Weights of a small GPT-style language model, trained from scratch on English Wikipedia.
Architecture: RMSNorm before each block, rotary positions, no biases in attention or MLP, untied embeddings.
Training: a variant of SOAP for these matrices, 4571 steps.
Each number is 128 + 24 x the weight over its row's rms, rounded and kept within 0 to 255. Layers, rows and columns count from 0. Numbers have three digits each. The size before them is the row's rms in percent of the matrix's.

# layer 4 MLP up, 1344x512, rms 0.304, rows 644-680, columns 0-127
102:106146124126091110110123125125100125136106113121165115142113098134147122159123136101138144154129116121100133122157121138166105145128154129125183108114136136122153181107147094094115151106124163125129128095109107112096140089149139111102074127131141107128144129150137098124070121124144118121102108078089094158145091132135085140103117183153097124098047102109144128125155126128095129127137
098:117153134120117155130131135161137126135128155146151148140091097159144151117167142150089136144146122114160112112098149108094157171132086117143130125209163119104140114123124137110156098135121151125104127095121144123147119115162111113103148128132123117145116109165108104112160109123126146108120102143108122115138124153127131073152121159128128157109142167110152131106119138143162125126126
096:099114138135177145086154145132098137075114151138117135143126153172086120136104126091094130139123136098128111098155090156097084126168137134124133143170154145139142163157173126126107099109140123092138141160132123083129112112120103142111128120168120129106148154096111154146128127093145137132136094121152107167129101096139142170144118147164140133123122150196123170141152122116118140125153
097:169143149170161137129090079088128172103133093127135113142120145155169097145125160092132126138173141103128097149090070105146135128108117126162116102185143081157156125144133140097170106144117156127161118131120118104117136101141154137132121090138156145142182124070110149097128116127089128157153158131108123093083074121135124104112098129147142160113055129139144141162092135115135092172154
097:093141112155134150122139115115081104146122125104184065103131065174126107113081115127115111139134130180115120133146116146114125116104129123152144155168104120093118105142166129126145191137169124090172134166118096112144129112117121160140126113166150117180112097146117100083177125134136138132098126148147099137139123101117071097158122114111130131125098083137164112117129092142147097120112
091:139130151167133145138124113109134143131112135132119132116129126122114133090135133144155125111149134141162171150135114096090128170162111086193115163113156099195128131116093144108158113118136136147130160132122148140151181098107109123085110145167127131106145121115106123122156101115147137128142181124139152181145135165107163102103114078146127083114177135129142136187164065138116109139134
105:144131147146117133149178119192088125107113129089142138131120133107158109136106116204110118164124146114119100138139128139156114110118131127165163126125131139127145095125138133165107116161163148107133123162122128147123134090092136120161147089123114121112118119121134155142105159132118115121143122119104126122121124099120128126117155125076129171161171112109110130161146145079092129095130
102:117100132171098142130129114133121080151171158122142128170130152141166177140134144108101103138108135077105096127129130115116150131099122174171143120124136143114106107103108101118085130143103090152117132120160107136140087131118159118120106094111139135109159088152060093125198172140152101128157146123111164149075152116107165088099104139139157148143121139097098090101159137143108087105159
102:122133128120110077128138130097155092108163151120178127109134135141122110133097141122141118143160150112142172150105169125148169115132144182112134139083129141110075121143116132120144118140128119107125117127116164084142112176128169130164126086156155086145118120101117158122152171121131100132150127133101069116088122151126120118073092145104120121115108132130131138123100161120120125122135
096:129105101141151099116119132063108136131148117130111095128111077119124085117123149115106114100141116140163133127109099112144155134120103139134092123134154129161120121111151145199125107128144118079138137148158145107161109146110114141146139122156115142100097079153114145138140137138132144149117138135130147141158123129147151129121125112141152144120146146131124128154131102147151102100142
104:134103136088099141147151121114102137128127157125139120086145132106183123150113141103135116081172076095143109130121125125112113162109126127080108094135126159084136151108157178124116090157137141113160128094130108177145167086132131125132137119142164137140106096110109148130124160087125107134110102135125149120147125103118111153137136122146127122119146127108130155128172113114151088119140
100:143143104119117123096129087158134109124176122121096123138121111172149138128126101105203118121111154123166123116137084140147134171109171155147124163146181097104110124114154163136128126132093109107163147129101136124080127138128141147141132140076152122094078120127148089108145136120128114155122161117120161115119127143162107127118156151206112172118108142124116163093084159113124130148102
097:172138145118131124119118119145105101144121179138098148133065143087088107093151089110149095147132102128113155150131159129106142128105106126160122116129162156150108094052119121096131137133119154138097126119114147147153159132128150094118171104121105110120154126112086118145110154145129096118148106130143114118107171112119182135100151162118167141101168116109078189144124163121083090120127
099:087104137095119106126152098146171120154119162149101156130140126169132140134106111157182134178151119153120118161132118117137094146135126166152158132156097134165129097162156099129137127120132125076172123123155120164129140106112106138131126148112099135126144109166142114161153114130156157108134119112153102144141137174120131093158172134101089089101125100145132132087091104137134143156130
101:102077117136149093149149085125150140154121159136152105109150136127157134120106136136143084112169084027126111163150089108119092129164108129138091154172144148126099131132118102127149089135162142114130148127126136135091151186125158100085104123158082134130110144144136135091133136126119149119142174152132116152140153091142155122132145148154116110140086147091117143172126094140096163157119
121:092123168074083124110141128145174160095109154157113069107141151107126151119132146127135129097165127107153092146154124191099119155117147133124137150175165113101094124107171138128106120126137101129131164095112123166084121088131085160120131157138120125112148122120155124102154102139141154170173106129142147148135153124137117072136116153108116111155112130158118137137136129146139121139130
093:106102133099156136131117128161106109135132126116137124138118081119140115091119163127125119143103142122117153153121101115105082137131147110147145137106086131145124118112132160136120145170114174127097131128163155093141147138098130133124122127167103103116132080127132122134116141086148093124136130145127110121134116114153143149121165111150138121099112126134115159110140134152093139151168
107:124138108186105065096112158127126113133160117108130146104130136114124132117113118111115148130117149167097090091126089184139158141181115097161096122161113167140137119149098153151155084143147139167094168140088154087142115058081120129141159120142101156103165118150105136118136097123160082145092146110135148092105131130113107034100128143137143125124118091148153139163142151162099104162115
103:119133137124121121106146142135105151142131108104134119138158132186172153164132138116111091118139138139145109142164104144139128121142126132145135182107116134127151121127095170164209134129119138120087157149098108136124141151100139096157117130177127107100155150117133112092162147082144116151131131141095128175088088124116118089151143168141140146133102104114145144111135152113108105122151
105:079135141136087153141128111122133101151120096132120141176121100135089124126082060132142087117151104107120139110127133152141127117140165122116104100129081132149105119160127132133098121156130147168097097118128097171151153140082122109167135151139119122083106142087140138135130139130143133156118128095149125130097158129146098126095126150106104136106133138154147136107134159132172081147139
095:147134221084100103131128149136147119139125117105165071168136072145143140132134167110154149119132151124112150127178131138144151117131092123139127077136115126165105133120137141121140118156100116152183130165122131152133128141147108118151130138123154104124151126098106106132152094124093129127120148137124158148158100123127121098143162100147165126132110123125080141105109130185160084139142
096:110141140124141133115096131151145149091092132098137134179119107104123167113121167119121107136114101112145120149114135123158168150127078103103125111131157150088127154108139124154162119163158103060127148160123145123139116134158133130121129078162114132100141135107107163077105120140130174172159107104147145138124158150107159129132131087176102135106153124093118106105171157126077136100135
095:145107096114169135132130141067087149148108135099121122136133142140165183176212114114117110152107119109149140135159119144183101125177171140150110127092169103142146160121135099113140108152137124106148120119131110173134147139135119131141114111143143107136130090158119097174152147079156098127135121151097132096113133087156151173177093130109143174109116132113185145137129125105136119122146
102:142114095166096113188141066124181098135147118167121120106100137139155111161158108120078120102120069135160163146134120122172116111140157162107127121125145147135125121104118138129164128121140103076143134132137096158132134138197088125159159110165148114139118113140126095111115153148112136113142109155104130113128189138129106147117112097153123138158107178140113126095144108115116124133163
095:109156120138135109130130112111143117099082121138116140105148104145113118119136144129142144167186117140166109095137120098186166141098131141116158118138137113155160112161134119111127163182145101089116109131099133095118119155110117116148145117139172104146105152110133023113147145123115113135118160106181107140079138129115096160105098151106109149151137138155115137151141117147079159118150
102:115139119141127141102119103101155137163103138088162153121112133153156122141110200175133119160106154142141142106139147124115165091085150127144165106121144126169099103143110106130129140152112145143127135094146120121102080119162125127160127151112134122137125120130122126080088103150115129137168123132086079104140115093165160154131158147170155112111146212107139173106182118110139116120120
119:104131153120088139108123172134129108119113127156115140113120108132148164117128152141122110135121088083125135109188103177124148107148116111126144131154166118080082139132165098116138142135139126169099138087165136151156117115112136140142100139129088112095125144151163112103135103142137136181157103148129154131100136143139108114136108117133119052125127137138127127128122147088122176141147
105:112115114148134099105163138103120112124101107117172109115133169149122108147091112081083137127068068114134140125142110063126123143114166114138098127126124159134151133140099136198157128120143109144137179112083135116147122151087149104124143124176137078116140105107108140113126136117151115144131099140171121170115154082077123140133138108103142115122135101102106130144181125124126130153124
097:152116075111103105139124091115152135124097092151166131136118162102139128140125084105131132123090101141167135136128100093120117114140146114144131113160123101115150119181070123182127110129113126119115142185176121139152082153132098123169151148126156190112127134140115153149187123156154092122159127090125098151130150100112137167145147139070112085152136150124173129102118104127083108150066
097:141089123164121130167115156104119094118118104090126125137125120145148136105104159120140122118138070152091141135109116144121148136115117158107151114110154134200136165151105148120137123182121131148090153124147132138126125093137170134140142118156113122137168159119154107114129103063110123158210107118106144151113114121153119112133109085109099075131142158176114115154146112100100119153103
101:107135113105127125135119105147087142132149086096147156121146133093109112126126093144092099121132151144169119151163113126123133110118118135122115117121061086093142139135109104107116151102126136097112177145165133118134078146096101177102121164107146105110169110131102142156150131137141131110122124080131156142126149188142148137110140121107073106068141139099117117133131127115094162130110
102:131179133158099134082084111118131086111141145167099091143151104120115120125136146142145150086107168115147167140160102135091116119117127148119111124124105148115111142144105127137127128103118108100133112113105094082149161079116135094128130082105123057136131157132121121115136121169133122111106087135084112087132140103162114114146139116114131136102130158136117102120119127149123124105138
100:099151111150141061100165148139163127153140143095126106094121115108132133137145136086107078125155124122121119120151145127127108152133106085147108121136064152149089107104140105105148123111121167093158092106152118122107167135141168126127162166100197113113127140132086114170129125100143153135111154116124097120158106133158145098132147124149135109124123147150158116106144153138147157193105
098:151122093157137190112074154093137110124079139082102136112099119108128086094101147136159094175114106155115107137128146157127146141146097130078122138116128131137190134119169123161103098110124119166141131096169149140175095117108108094143134093145125165138158192166152137121114091142137086138120140113140150128132125074124123143140161134117092114127110169112099188117148134099164145136072
105:112151115136099130101150106152172079137122155122117126080138102105098147125165159138174188116137141134155135080122112133138124157122128132095130081106117113135131150117123124161133139138114123092180124118160109072139143160117145122106157151110155122146133110138163180140113127152142162170146141118148143146132119122146099133123075139147150148147144144098193154129119106114117170106136
097:119130130145113149143140160135138102148094145119150121091132144158115130157139083114105093119122132139138122101142142172152138146085140092127145159139146088131100126169136137175157107077143123141185113123104123144105194149134105142120116101143119156130091127145109148188136108112093151164101136100131091136144105101096141134117076158148154139136127117146165146169147160123105155144062
104:108119117107127171114130130104147129123110125146113098154119124152106096077144093149175169083155133123188155107108092100130138102138126140157111155106152130098129153092136156126113114147127088096170165114152136151132151160120082150117101151107143140122136151118104115102137094151096137148114106129150116110125089125165127124114142116110148125108125108155086120125103118139148143125156
# layer 4 MLP down (transposed), 1344x512, rms 0.207, rows 644-679, columns 0-127
100:122134160167142162120126193128103145171095108122126139157162142116156099124080171165094121130105163141151129144131136129103106157126054137132141132134112096088154137147163142130148138112151123143108198158146169115089096142087105116130112150159147127126113087138142151134113082129123117159103100114080106162161138160114149079127146120171177140145128125122089161099186133145102114129101
093:133145136091133133197143133111125180106123119136116124162124132127103144115084151111146156119136156138114109137178170132114070145138101146137147191130115091102177139139134155138117127174098089180171151150092129139155096087171124153107117134176157124136110123144085111160141116126153152150143146148127122146110133156124110097110134145110110150120115097103148138146125118151127097118133
094:139141119138116118106102131101115129121124162077105123156146138147134129154116108138140108150077147131122117122078119099174054091117161175121099101141150109147171132139125103101139118137146130139114164118173103180122108154103109178144100126115139104124099166181137141130144144120129142104116128106118144158110137140112161129117124113168172154155176159119148128110107126100171137136116
102:113109130144162130103142128106141117125124111135108117159112074159157136173164115178102138158139120124132095156106114102157113124128119141171106140110155117174123107134112102145153152132066125157137110141147135128097114167156124080151127137120113138131159142121179133130127059114143139169155135118122139159119068081147148118125136159148113147137099120114113199177120126127093139086165
101:127083099121117137152164141118090110121115136139125151139141107088131131130147126101114097169157139106127178102163133120128138142166168122127136113152116132128131143176120181168106157136133119158064107141101108105171088156111105152129135182131151116113082174101160145098159123101130166131139180122161085106120102129147139114079148144087146140114098133130123127108114096164069128155107
092:127122115137127106099105128118108118120149147131116141144100142128128138140141155111120126136159126089110123131168147075134127122135128105153120133138133124071161125147174128123110115130149116062133086144113142135089149155086137106102146097119112124158121110162128161130122163130171132098124136133107099122124117135147103158100137129098166156103098121113089132159101149177123128163100
106:128130133124128126119165092079166146105124132120105114146151069130110110098103142080148125103127164129142096132126155088120118134122161133155107141135114159165132092106158074130127135142136159128159080182103138101165158143157142156099126136177080120136100149136094108099094091105146157130125196133108160128145152147100118121159135143101132121131142112128111148108154145132074158137142
102:129110150105132124159141140115126170107163171168147154179090185143142131145085138135177127113103090168100117124182120153126143104125144119116131132127115151113125150129125152119110130117102103126119113122127104120150093109129140151108136134142103149125160099133116133136131094125128136089136109151162145140136109149109158196149132116104118078133108113094103108176119133081163134114164
100:115097141135127105104114086136134095094125092131136156117107125128091097141126154092178102148110128125083124121126120150126103138077171101127090084123111123123128159144099150108100181140163160156110181119121096126176124109144128111156154119137177119148086116123154146123124143117186138138110150141142163127118132118117103130147174102102132137137104118108130089137119123136103139097092
099:074117121101097074116081140114133154105133119130103152155124152113085127134138150115169104130086137138131148158120150133120130105107102102136105088113164096124116086140137127139143120102113135120123153101115118117113092092124136142093160172126135126151108147154164147097144136134133145167116157115150118135133098157147149126137117075140092160142130092098083150158098124137144097124120
101:087120132108133072140121096168136138123120162103131147112164167115125174152102091150148124100136128111126145166107124110155124176123078137119081087120120147104139124118097084126101092101135052106133128138099079164165115108109151091110134111134102145093094124088158150093117134096140155180123111124139156124114093151133148144092149123152136173110084118108162151075112160119109121151128
105:126116103111107118093100106089156135132131138161137111100134111161141133097096135117148129148118168133091121159116144163135091122188109122150115080127195106075139105126133159109100101103136186169126099136133135119160143103126128138079134119187102104137172145148132147124112110108131122101109157169126112115079103145131095137086104114163114145120105140152134130118070084110110086136164
094:106174104114105114129119122116119164115134150142161143115142130086139175164162142104080101141147132151174137131122137120105116127125124130139119178160141122137153144130135112091159122151133121103156115134145158092165133110095172161149109149113178093149122121167113113139145119094154131107160106142143167118130178139139130154119157146179150110141129163116131145125149120117124131146116
097:096119147108099137137165095135102158068141128103129123157126117134102135113117079084103147140118120167126075083133122118109126152126096171124114117112120132057123123141082128124098141117116123102153129134161138136101131138121118134136096170166161122114172172090142141113133116134140096145161114132149112130159113114134107081117113104126125165111106112181100132170118144121129080118120
095:147162151101144086130104119109102108172149087104138081095108143164130154112120073112108107125101149137123163114100148137147127143147117110110144188114101072145124104119141131098124182137144092159130097140122136118125130096113116146142123129140136131094136120148141147146187138135115092161098144131125113142095163140155124097121107145124118181100167147078140126147123106117118115142152
103:126096077113118120113116133119124097122123095121133154161121140163153092127155121140181154087122102120109135061142151122097130089138154137081153104114098139091132175083108110156097122137156124139155163114144098099171168081125092144158069129157149096137141163134158096114094122116137134118112146088123126122125092132113156147131113164127107117125119141141134137070163107132156127140146
101:122106138099123156118071101214103144144113153163119122155154118117149098107089124139125116108140124114161142141140140105102181102152151109120133167125153164123171142095115089132111123158178090133127081151136189124092101101124117160134092155143064163138115096120138140126149140133113129106091104130110083124147134135125119138138148148109106155116105100118121129123174143146149108123167
102:126146139149119115083096088110164150107159091115120128117132122180139083167157137138112141096145112122178113132151093160108152098114155101127145139172096147094087191151160136142101120166122123153116174134140095128104139082166144131113139128139141180095098090130155102111115119145080146101125095127145125120095107177139108087148118120117126130130117146090127155108122155107105111143142
097:101147122121145097132143113114122123117112097152154138136129114120115133099162153121138121119163107159146135088137141153139119135133128136144156095111134117130097152101119125116149127118145089139173157131130092116084104127105148169105171135095142117150094137091115089127103146128130108100147166143123129124111150139121080165133123154194127145154163126150106145110117148155120141131112
090:135111150114152121117131127122110152135140207115116133109113127144135127094159134122087185143109145130109161144146126126146147117115093152144121155202146134110137150103139129122155130104133123091071104149104155159130118141152131156098116114098176108125148129127131092131091153151130146104149084164101091064105105136116159095129121155131119164130105134149131130103133126127108120115080
102:147120159123129126161127121154116163144111117114119138132149132175165138144120121117126114084077146164155097137072099090161131142124107157139097131133143131089159080156110151132112110160088117128161137091124151167142180119191121142143103157169102122144087139147128089154150123122102105143117098149140142165109107125071094121149131130147125113129149097136084101117106144100131092169134
100:135101120152148105132140123135087094127132125095155106156130122095146131086119147148123164097126100144129124173131113163137127131134106106155143119086136121102102159138062105095088127120166145122159148161096109116073132150159153147143133111159116144077112170136157088133180107117109142134110126111125122112145149112093136133155122124121161124148106140171103140154156119120150133117108
097:147093117099122133106126110109098106131113134104159171108108154113098130109135128081153114109099102122104164132066155099109163139109147129132163149145142082154118127132138162145172064110101164145142134101129116102103152084127108144135135086133167127122119116140141136069074078120085183137105114135127119167106123122158168151084130143121141098123149105132130124125120133099168140112083
101:102116125117167107116149104161142107142108139117189127136132144190164101122141112097122151122175087130147160151176129107102110157136140153128129126130109091142128125180130137083140161096098083121123134106142116128141103121130111134146109142118132160144180119111146103128135145150111109094154140132144149125124134101170107151159158119154092134175122114147121114076124147106138138181148
101:107133167104119101119136160113088180104105134137131121122150092159114124067097129114110091153120062153160114156159115116153148137178114122121132092123126147127132107141111122199140132128113099123141100123107131103092183101137160150150116136121127132120116163156150115135159134132132089135169109116123110138127102140161104166130121106119136123136123127105130095132106155105078153157118
105:131149157122112100166136076149145140101096104147124142117170102162186097146097113146140164114092126116189103121138111090141159133184124166102101155109105163156106195108121153158116091138120124095095133134167150138126143168117151131116091073155135124143140107134159111181140111091064132135112156113142123154130128132121109150110121147073126130139108138123127123129124081142128089150139
103:105099125090110128137158116108096121146124147147123115093130142104138152152111161134119141122132123100128146127166134120178157113129141171136095117112152111123104139114112139154130102172118127131142141117147157122078133138105120159107124162141144126093138116111132163158131120138122081119116116123090115114130129140110156132133105119119159115156077160162104119137154142110120154120081
103:104130142139148143101135136112121114121100116124141126137131143146090107129159110136179119132144143123093116102129100149144105097138126130149116152122120132119090129116146127174113108124128110133159125126152149127108106122171151112124150106158173108114167145140120115120163164097126100123111119110131165121124111122118103132126122109160135146076155052125176165122110117096161086156068
100:156157085091098117120176140133124174171185137102119115139083149076135130134166107165122118122120157115107165149097125150115149108127139105102139094140131118144141078156098114125148096155117130105161153132170162143156122130098087115147153128151122145127111143101122131157178166061135168135140127120132112148110146143155091145154093103135078138129107126142154117163119116123105131120120
102:143121115122115136126167103124175136132122157146142145137083148157125155124116151120066177134092127158121135089093147145144116140119130152114122175164156114167111097143193099109097145138088111147148178147104163133149132155157115140125117125084105125100126153128125146162113116113137160152114195143168143134119159142121149136125137130112060159113140142161099100142123133122138142134149
101:101127133124143123106126102130106168134164131073158182134091094084112123160145133070173141144150125156104112124103121158131143157114094108143133137130129135144119127157120140133142138114104135164146082097114092133148161155114112135121125137141140150110141116141171154111105099064118137132135113183077088121152086126135103160144147117123096123097134156115144142132150149111124128101121
106:075152146149106140131133100173124079089119116149104097160095129099084120134150164151133146137128116135139154130174143131088170128158132104132109133102167094124083126131199150131127107158117129157147139134121101109118111097117176165147097125148121091096140115092146143133163183129147128125119101145157146117111119136109113107127140088147108144135152154085129175107104113137104133119181
099:129106122138108124079150160121140125076177145125153126128098129126098123095089146119150108118140118129114088120123100130109106151071095150122120117113089198127101157119137092120096123182114143111159163105087162133085144109139145144139152134131169173118078150097103149095151126114124134123131137137097129147117082166130121121135147109121121135143139137127141145092154178096150159137150
105:100115136125144118171110086103116126076143133106134129110117118157120135116143139112151145131128135141087171151127120111145162107110110152116152146134095125148137165098115113136139098134152157126077147106147132134130142065116142117113136134111159091129129145104073136103123146132125157129141119107111123118138141114099148100149106161135136190168108164118120140143155149123125139138168
101:162152111087191133103146103131169136099132110141115172070136142135079117090121120131140156097116121136095128151089108119152120109101102132125146109067109146104108142139126139125158122112100108121162141131169106141088121131151085077138119126158163110103128100133134134127113107121095171129097113155152151174115133134062113109086104137118117137123116108140108126133149091141151113168109
098:116125138150122112166145174151130125102148095111148098120135077175107107130120095124134125117181116173137086131103087114130119135128081130116130134155114044125112114134128115127144125168094115113096081123144145145137169107112121095167114101137149146112100100147142122126102135095148123098105120100117116161140111110068114109133101081152153133118121104106162147124139132137129142154095
# layer 4 MLP gate, 1344x512, rms 0.291, rows 645-680, columns 0-127
094:109112129080118109118136097129111126103152141092088114150108155104164073132080162134114153130139157122122134168173088160128127101107116145105119123129130129112119138146086123169102153101133145131087115109127147146126126198157091162109132121135125047122155123086120128125102143102118126125118129110134123153152140120139131162161155118107159124088146119129141122135128146164127142117146
093:128151157124081092134136077120111143173120151132130102098095151129123114107097152125174082157124147125162087089093123139112112168150140137077097112137135160121161118147152114129141120119143174139103125144157125145153128074104115120114166137145142113144121137117160154141162149132163153111123108112135125134085165139163155142129170147124092135139134110121112161166106137121139137129120
101:155129127120093135090130163124111154138112176098119132121108117107093207151121092136140139106103090117158178129087172104135117169117143151156141105102122139127081133097117115094085132114091143100100135126137103134164100122145145158108107138111115180125089140132130119135127109092129102129106095138119121160152117100109132160153120122108127102109125105131117133136154095117124159114157
100:156109137116107127103137111069106139122111137161127110151102172158108151126149095131162177145155141100147119153068121143113105121159082163092158119111143164054137072127086134115140100120095160134107111146150120151155110111133129163119170106101083142089124081111137163118137114092126127143112128111156185137119155111136163142131097100148139137107121141147117137147135140102110137155143
096:137118122115128127117149165130159112153162158141117100098144090154142124126092150148109147113119139149134101156122166130133128102125132119123134148136095146158147126107112128176099116116089133126092156106136135147160100201143163124127101150128140143148114115146116157123123168139099124097103141104135122073081132180145112134107117118128077122139114134099116121102096124128126148165148
103:162114121175118147132147133121145118121155159141156140138148124080112091117144083121073132137155164094143114107066088060145119087125125110139143154150109123142131129112147103128074128107151127130170163158114117100159126103125104137134140115119104100087138152159170146117108164100149157145121133126112139141132098104127097098143150123107095113130085147105091103168108126105105123108108
103:124189112125108100106125083156126122167155159135124125142112135125135142152139114121112132111120131082136145054114133094132183174106141146135119100124094095141130120096087101137104109107119101130132165171117148122130110118156137087132094097122176145132142115102132107115122158129109121120120111122118117133117115110135204084118163166165162071145113150152138139155101109158102149113113
094:132140107166149112128143167135163158099100160129084142147156132179153127172123105121134131166149119131080145149145128090176107140124176107134090172112142151176155115150143093132095091149097140151139077087111131094165143097119123126117106133168128116131141133176123119112101138118085124147138128136189096139090154124166087167110105136167117093180115115127113166153152144153175103143124
098:144098169075149165137110136104103113113095109148191124173123166161138135166120167108124135091165111163149150119133137092161115181103114135121107140144138158169137114122134180130145155136136137170118108117153082119081165156147139056136121139108148169142152168135111139132092148126139123167103126167084155148160121118151147102153161076097142131143139150141148108123139121107094121122086
100:146150092117152112139143115144105161158091122154162074140105091099159076116128113085153144144074109136100120137166107132128145128097169151179151113134140120145157103095132175114131115150144129155105122125107121083129156101087108112137108138149148092093181164131115162149099144088160136132084105118131105148124140147125140129114098102118143139147141101095138143099159134120118158118183
104:125193155139143093148157104123123111146118143125149122142095142128160183090174109131161130168134141160134118153121117159126104088108123128097130110148133120154104087124122123134120123124146175138129148119149131114120165152122141127144155171114141159151120163133094167109125130151120128130143154136123121136088093137168144123183125127123162096108114110142124175121136107139111108139097
098:069133161130109109110137099128132127108138150165139136182140143123115150129151143119155104120090106124132113100126098107087135126151118112087112153155184131126106111112114147181083104147126090139125086086087106152101122084124099097145117123112149109097133136145106118144142077140129111119158099121117147141153114110100124082143110112141123120104152110103085134116151117079090136160142
086:163124153141137110103117159073117149165155095121150087082166143157176141155118115147134092139130112124107144081091087100155137117129120127092126078110113111107141131144076134131125117144167190165112118134149150125099119105102147107115137111168156149105152070134134132143105147133123107130100147117116110137095101117116125098151098097124119104096102177099107166118165140103126136124128
107:149172099162147117141147169151105145090109116105116147124153134130154115095107132094123169135125096154131136088093147104119199128132107150173132121109118123166135110128135139110109137132158152147150199146137111113147139104104122096105126113162118133139138168123195114138108103117153115134107148093128139167134130162148093142147136176145120075131110147139138085111103160181126122130108
124:087093197132112115135146135144158152092112117112096099117122138150096167102123137145102151140149099065175146121126141140154174136123122143174125172183169106160105135140148133169091092132117104150083080108143148148124092098135115103145150142161116135099105146143160119175129147088131140159127140115141139141089113099143104141149096135128140116136112108143157177120143176125129112149108
098:114094087112093131116135155151134118106123134129098088130154110125188139145109134125108167151121100159083147138104098097148113110121144131110093121088138132087123178082127098091124127157139084113145146104120148103141078132122156170121117137111161158170160180130118145129103163100154089122118090105155094111152073154144115120143147154205095157101097114109138120094123135117155119137116
107:137160145136135126121092113101130153108156095136098135143114112147124109161141131143152091141069160156150134119119086129158136137143083145150133128143120120138126135136113117134152133157101115129096131100134097095138125097118149166125136132109117134135094115118160124131136119158108111116073077112145170128138141163137148167111179158110155106087146098121153162154118124136093092114151
101:105141130118128139140132131087167114136165150158114125127121142139148142135126136135098142113121120130122113130150137113083143149114107142136071131158125100140075176093123135116112107181111140142131137151072159106126127103140146117122125112096118116113135108092165138124128145122098139126070148147117101107137159140122109126120141122128129089114113154135113129081132117136138120138127
101:143109113105134123118093103118127155103076071137151106147137154113125145074102144101142105133146167119136165107072135071130170173170153117149151118121143113119128119168121140160155148139130132138173120159183118122107127114128069139103121143140143137112145070140092157102141102111127138169132125101115138096118128142113137100126146165127115136138163109095130145119126154111123121097129
093:109109081122145105127134116119157118133088146145180121125086177149153071086142107150111108116135122129097166146154151101111091114122160067142110114132143139103132147142130181106094162106147091115131109132109159129115117122096101088169162129180093144113147116145123124125121149152114161081087096142135096159100136116150140156139151116129120157118129135101151152155142127089110148126124
095:105146154086141111148111114153107153141136132147111136133099134121125104078138117133099169076133139088126119118108070148135133111122140152178142120089091108163167130124111129137111124161141155136129071146143157119104109125120080080094095136115095137153122086121148136169127114128171130094155170137132120098130169171138116126119124122111146121130144131107117160135118093115163149138144
086:131121126120116120112155155144093111145106129132139147158114141129122170154130146135141118166150099124119150141114122153101136095185085115180168079118113151100091109146114108153161142167105134113135161099086151151147169165170112137121094141115130158136158085102115113167188141121150119079161150110089093085149141118149150132128133113095153132087120112153175133148151093123109147150087
095:093128136119106140125156119098078124130134138133113132111115136116121124117139103117151082135104124103124107115028132129077154124174094088127154134105104139120155138096137152151119121133149076163118117118102126143062097185065151148163108170120103112090131165142111119133108108140147126126165120109099147144143115140150124136109063139132097114123122128099128136139149097108134118110135
100:103138104136133159130133117108123135145170155159176129130102158102089137119137096122115125139106145113178135122176152147114108150096120124114133148122150104108133101084139103134123117154167118172156146151171124134121135141187099089150183132129106167093154129117131141131148098106168161100115137127158160122113159111104143147076147116148100122116168123130111160134123113137159106152144
101:184125128108123148110118149156158179112103151167147170097097140109090144145153133110129123097104100124108066122122201141082126115132094110182099098124146104107151119129141115101121167122157123146150149140103114119129165094099122104142104117143159105133137178139102152139117166180129172104136111156133133130098138137126139157095129141154161144146129135135117145113129146124136108098161
125:149155191111136118085115098139126165154139146114122126164107114134151114110122100133154117142169083059125151146131109132132162165119119134088103136117145135137119153159169154136124094117149143128116148117107132166140131107129165150164151106112122119129148113133114122124135112113218164128145147122116147129161123136167134090091093143117153122133159133093104151098090127129153128130152
100:149156127120133121137128154092118156134131089133128114139146160128151145122115142159094144127113173109126111158133152125100165137172136138149121182116122129148091152148106162166147184140110157126085127102106169133127127077145150114134157151117132128134149132121136132127126159099104105148118140130131147123155167119139088121104113181139126116092124165108132086108121142112107136071113
102:143121112097095120105149069130072112108107109130119123134124110129088125110066109103125124122101159125157110134117109118157103080118094123152127119132075142096069147103126114153170115126122123105132131135141078136138122090125131111125130157084138186117125113131101180127160121142139151133124150123110090123120133163098148116153174146117141115161137164151105121092133100128140113143086
090:088102117088092096162139094139113126128082110157125115114128124141118185122132140093088136129126158103135162108155162168172121129110132119116122130132175131149125165141149100147145114094148113145115119114147079139120113131097120101171165161089077143144112130160146151099148105127139143115103136132114097158146148141189118125146144139117138105144117147154110147100124143117079135117130
095:111123136168115096150115134097147073172114165136131107145114177112135124099138106152166095132171147095075102157141114108135134179158127092152172150097142119130123128138154140154131132130138111107122145125117150083101107104165183149126079089092145148141139131108112129147155112125100104071079135106142142109108133150125138147133138146146185111111134180139079109138124150144132135111128
099:123155146107084110128093141115177129145110119153069108111092116086130093150139167114125149165116138137128121137132105170130110100114101126127082117115114143141137159099123133094161120104128110061120122123110124132144116132113113107129129118141149109126101130170108119106115164155117067090060100147119090078107105109118113135161134097126150109076117146163120108117154140136108141132124
097:096161164113132145159181137152150080136120107106085144180105111106108148108101104094116077089132145098152050117145131101111123118100115140089100138117122136126138155076132124106140152109111149089099092118126131137086146124123097132106137141177135167095118134163123109153121104148121140145121152121098134160114154156140116123146093146127072124148136127105114158142131167149102133133145
093:113118133139143116126156136138104120143116151142112091157117142128152148116097145123139138110124161115168142132139111116176107133168163144126093167122125146119165125121106101123120072134109108144170153142129130090137114110110155148115095116115109140111122111198088140093139149153180112146107138119154123128134121092139154157142123173185122083130080111107120109166081138115115109116104
101:161102131155138123151135152087145113114109118153109150128079154127094120143107097123139093144087105098131129196153132096071126122149098111140162126083150109118137106104147086105108097075149123154071114125097156125084103117136149143154130136133139124154122126175109123094118136090111109119130095100117093065116134103126130144141181108109093118138065136131113129115116139171148113087115
099:163130101120115127112121118113141128127159109173159105145129101093170130107130119169185110130108173129138138092127140141115118104171124084097141137140128123140112143138152086113120092113141118175121118095190139147133142099084141152132099192104119139131130160114121129092115070135116122144083138153148108116123124138123082116101143145171131129117112118145105156092134119114130099122118
096:136136086086108165088153135132100149127133118155142157165111109064175111085119146158130146141142095129111116143179090128104144145104136111135102100131093107173116109132117092128150135132113119150082125187113081157135112077165172087116153113148157099129151080153140140110095160140168084146105138142168154164174149118115149125133071147121129114157124117115090133129122171127148103139119